config.yaml
d_mlp: 1216
activation: "swiglu"
norm_place: "pre"
norm_eps: 1e-05
qk_norm: true
tie_embeddings: false
init_std_qkv: 0.0349
init_std_down: 0.0
lr_head: 0.00564
schedule: "wsd"
decay_shape: "linear"
Each number is 500 + 40 x the weight over its row's rms, rounded and kept within 0 to 999. Layers, rows and columns count from 0. Numbers have three digits each. The size before them is the row's rms in percent of the matrix's.

# layer 6 attention value, 448x448, rms 0.103, rows 443-447, columns 112-167
087:462527564504476442532480534507474574530469491587485490499447533497490547383623471490485527500498514503520428479546448545502539431487453445595509520515496569546423462449
079:458498475495507536488526460548507478586490549457520497533497499553538511484477585491463497530556512583507498447492538498528489501529416535493446534497487469551361476539
086:466444505499558563490504512492506491501558539555488477472501451544539466510473518574558459553548474439483464504528459501526512541497540467478542463472515509457537491519
084:458526549387526545408477525506452480460509489493506527583463463553513444454564501569507458495434462473467502494457426491499445525530602370539509521562489527525521540556
082:479536451521544528415490549473519588447504507454570524509540494466505430454526503455473441481474507424498485448533515542545467509520536441542529516493497476546433479488
# layer 6 attention output (transposed), 448x448, rms 0.0811, rows 443-447, columns 112-167
087:553458527487448488512528476539483476504522534417480497537474489529571473456505407473495566481516464505562504558513502478530524495504526500529538500515522518456514462476
080:478485496504565459482494494470489442512455439511535551524536540456481525521507503574493573528500509445511493450540488483546516513482533481488428549522526541458487463479
084:477558465496450503536532539533502537454528436583522548505449505470543485481516513479514490537473533515469533474503495550391497563537435494548499492568439487463552529453
085:526544522485459495447518525493569450449479497564456506431497487491533518499488433464495521538523509520496485504560526564463456540509507484455509459536484511521502561477
080:544602454491487488554556511506529490459416486557541493483454483527473485499583449480429520488520512411472559477424533532448449484429486530515560433539505488567578511489
# layer 6 MLP gate, 1216x448, rms 0.0958, rows 0-12, columns 112-167
101:471536512502508497546560546416506478503508550449504509469498554486547567425512555565461508541510475552483496513525546419543450514519432539476548472486441507507525537567
095:420476548473509463494457530453439460496509476477499499526455497445434490528475494572524555494447526461579507526552521533476413513459519510559483544500525516599579520528
098:521468494521555539508526457452541461541461502439548486504423478441525458479450477499488571511463561524487482531468541534485572491474471552520632526495457541503485512502
099:492485503599458485490544412507472499393502525525558499426532458515536529511420470493569489544478501444526497558524511502502470503455529453537498499529492525523481469502
097:509473550470482483490473546506548485414487535479510531474492533534521456497508505550466523504457518499492520513437462565470506431519537502476517458496410529493439603405
102:468488545420447474499569516542534459393509430501543526495519367501518494486467417474468517506460446496488581506581560616539448540497501474404484533439471416555513465414
092:446423554455499473497501521475552521454540458512548459558459506561541422532452519463525494531562502496468595465480520505488463453507513527527462515509512460519474553584
100:466556479479519493447503495484489553484518490430503528452480494543535548541480567484506462468453490450495452523475502496468530489515461393576525506463558458445557533499
100:448404459499538518507510474578473559484497461498550537538465523461560542531572552427539504510440571545534489487460515501545610498509554411559513552470538530475520469495
096:468511507496413520476484455519479457544448507504584489552472512504474535496608527600448518470521526473486534461460471473521517525559540530436478486540434478503524544484
101:561553528485412482512509516435511520506555583464516485531560517485473507515506564490479481518475495535523490484508447448462495450508432489513473519419488560477495487461
100:462482455510442542517482484503449520544510449477515458481412479562462488443539415510447418437457547475544463454472522429531483518582501547447482526510506544500463515530
093:528448536451530473442499549535482474534461509539551458540481497513478546507475491446501451522533484532476418459459479448501552436518581486538492446505543488500461559540
# layer 6 MLP up, 1216x448, rms 0.102, rows 0-12, columns 112-167
097:530559445510455451580489461476535477552477592490469552497536524534506507501516492477492493469484528528510474521493485514606414510543495531515496505505472495511424512488
098:487462476479506528509505481494500478485512524409468532514522502523536559510475524511481527498470465563564562559474437481497520501541481443538533509468510500524443464511
099:413524446485520478528471510506528510502520471517461461609476492508444491517480545431478495525603511485531486490459485500464530497485465481479490532521475457489494467494
096:568459492509469446528479453492514509485502472468521525430464586481551441484463478527464545437465494406411474590458554574484514461469573462511544485520431522533477527554
096:559560548514478432573451449494505460508447525468548519504524513455535537527504505518443497460445563505557544514491514465509484534547510483531494551586440486475555511468
102:546537497479482473464532562518471490536458417560374468484527568490509461538437576526444490527496493492460555442548462498530465534550516529464496492435442501449509536463
092:484473483564505473494426404465472523461543551451508476537459502492541501491487478551440423509444501497503510529464520504500461527500436550430462535488424509479478517586
106:604488463455461450485532505483573537472523519465444457525505487437526489498416494524515538406575505495469464605532511523515483573500512547487551464536476492575502515480
113:511498518511453475527517527459501402566446531570467435476514487503533432450498540574529508527517546518488542625499547439540487518516434536443488509467585519523483505486
097:520608521504456525504437500464469515557567508502494489435530511508499456477534530554524462581499444578396497560515472606581541541433502476527576466503522515493493525486
102:504530540440463498523411454543484408528488511557457519522549485504483529518460467490545424544479479508468490489537555543478476484529437544535557480522552536453479520483
100:440496490489476489522509503517498497516469482428476554496470436500482494412456499567646486483486540443612559525466525537502546459550463456484477520442526527508541481452
095:537460486545447521536462553545540550457476464546582586520458458575522487559462470560495514459413505482515483465455457527502485488484466517571545542571478492499523544532
# layer 6 MLP down (transposed), 1216x448, rms 0.198, rows 0-12, columns 112-167
095:505466538459514510498466434494527498526473532494539495518515472500435431529633501578482472418501490524512490497480401487485445555507544487522423524478491495504509453373
097:530538471476538586551531538472413487514495537534497468510499466578434499449385544459568477457549422528536552477402437520526502467493459480500489582488531455499505550456
097:477572478490536524490536464506544515476481506523518467478444515516525498421461469415462440529553494570524485507500476577426470535533497499503447527531466496554492517507
097:557445472478502505465497528578501571504556532498535508490526476483541512520498499541500588537563512428504533566509459540527444461444504379532550448531501532544479558546
101:495470384478519505509514549500446425595457561483505510480455492530468525455545492490529486493477508479476536450528528511456525482551451522450563448535490496503513512518
104:462544524460486468459456505502541494466478445577479443532459513521463496407486512477428442535486459475512538519479436515474472553480489534496466468486568459523470467443
094:526543472488441505595497551507468528458501516473468552511425504488497465454506486447525542480537513547530480510515561485491516613479507465493552447513482493538513517466
105:499420498485430504505475546601525475471504426528456478501546488513488558546531513532469530491561468558526480499514526443513500475489478567513512537559518466478499491484
112:543490597502420547523456514464490541563477529500507459446499506486477453467438517492571508480509481500526475519503558432573507468488474538471452550458577514496494539536
093:467530502493498503516452504508526484484498527498558439455518485546508481480570539508503473522512500414539476558524411519480525489494509506531470547512534453496552521449
104:455487581460522512503491468541533570549551576475521532494551516500544577423451516533499516528502488463544417540536519508453492496472481461506466527529519502458494482475
100:530516463450468529462503541513602484548588513496524539477495534548560515554523515496498517581508540478519460418504436478538427478494497496574501462504486458541494542480
095:563464533550480539542492506545483470493498511484488486464448532519477460561519486467478613517485443460486447553444479527514539477485458517506420475477543500455547422520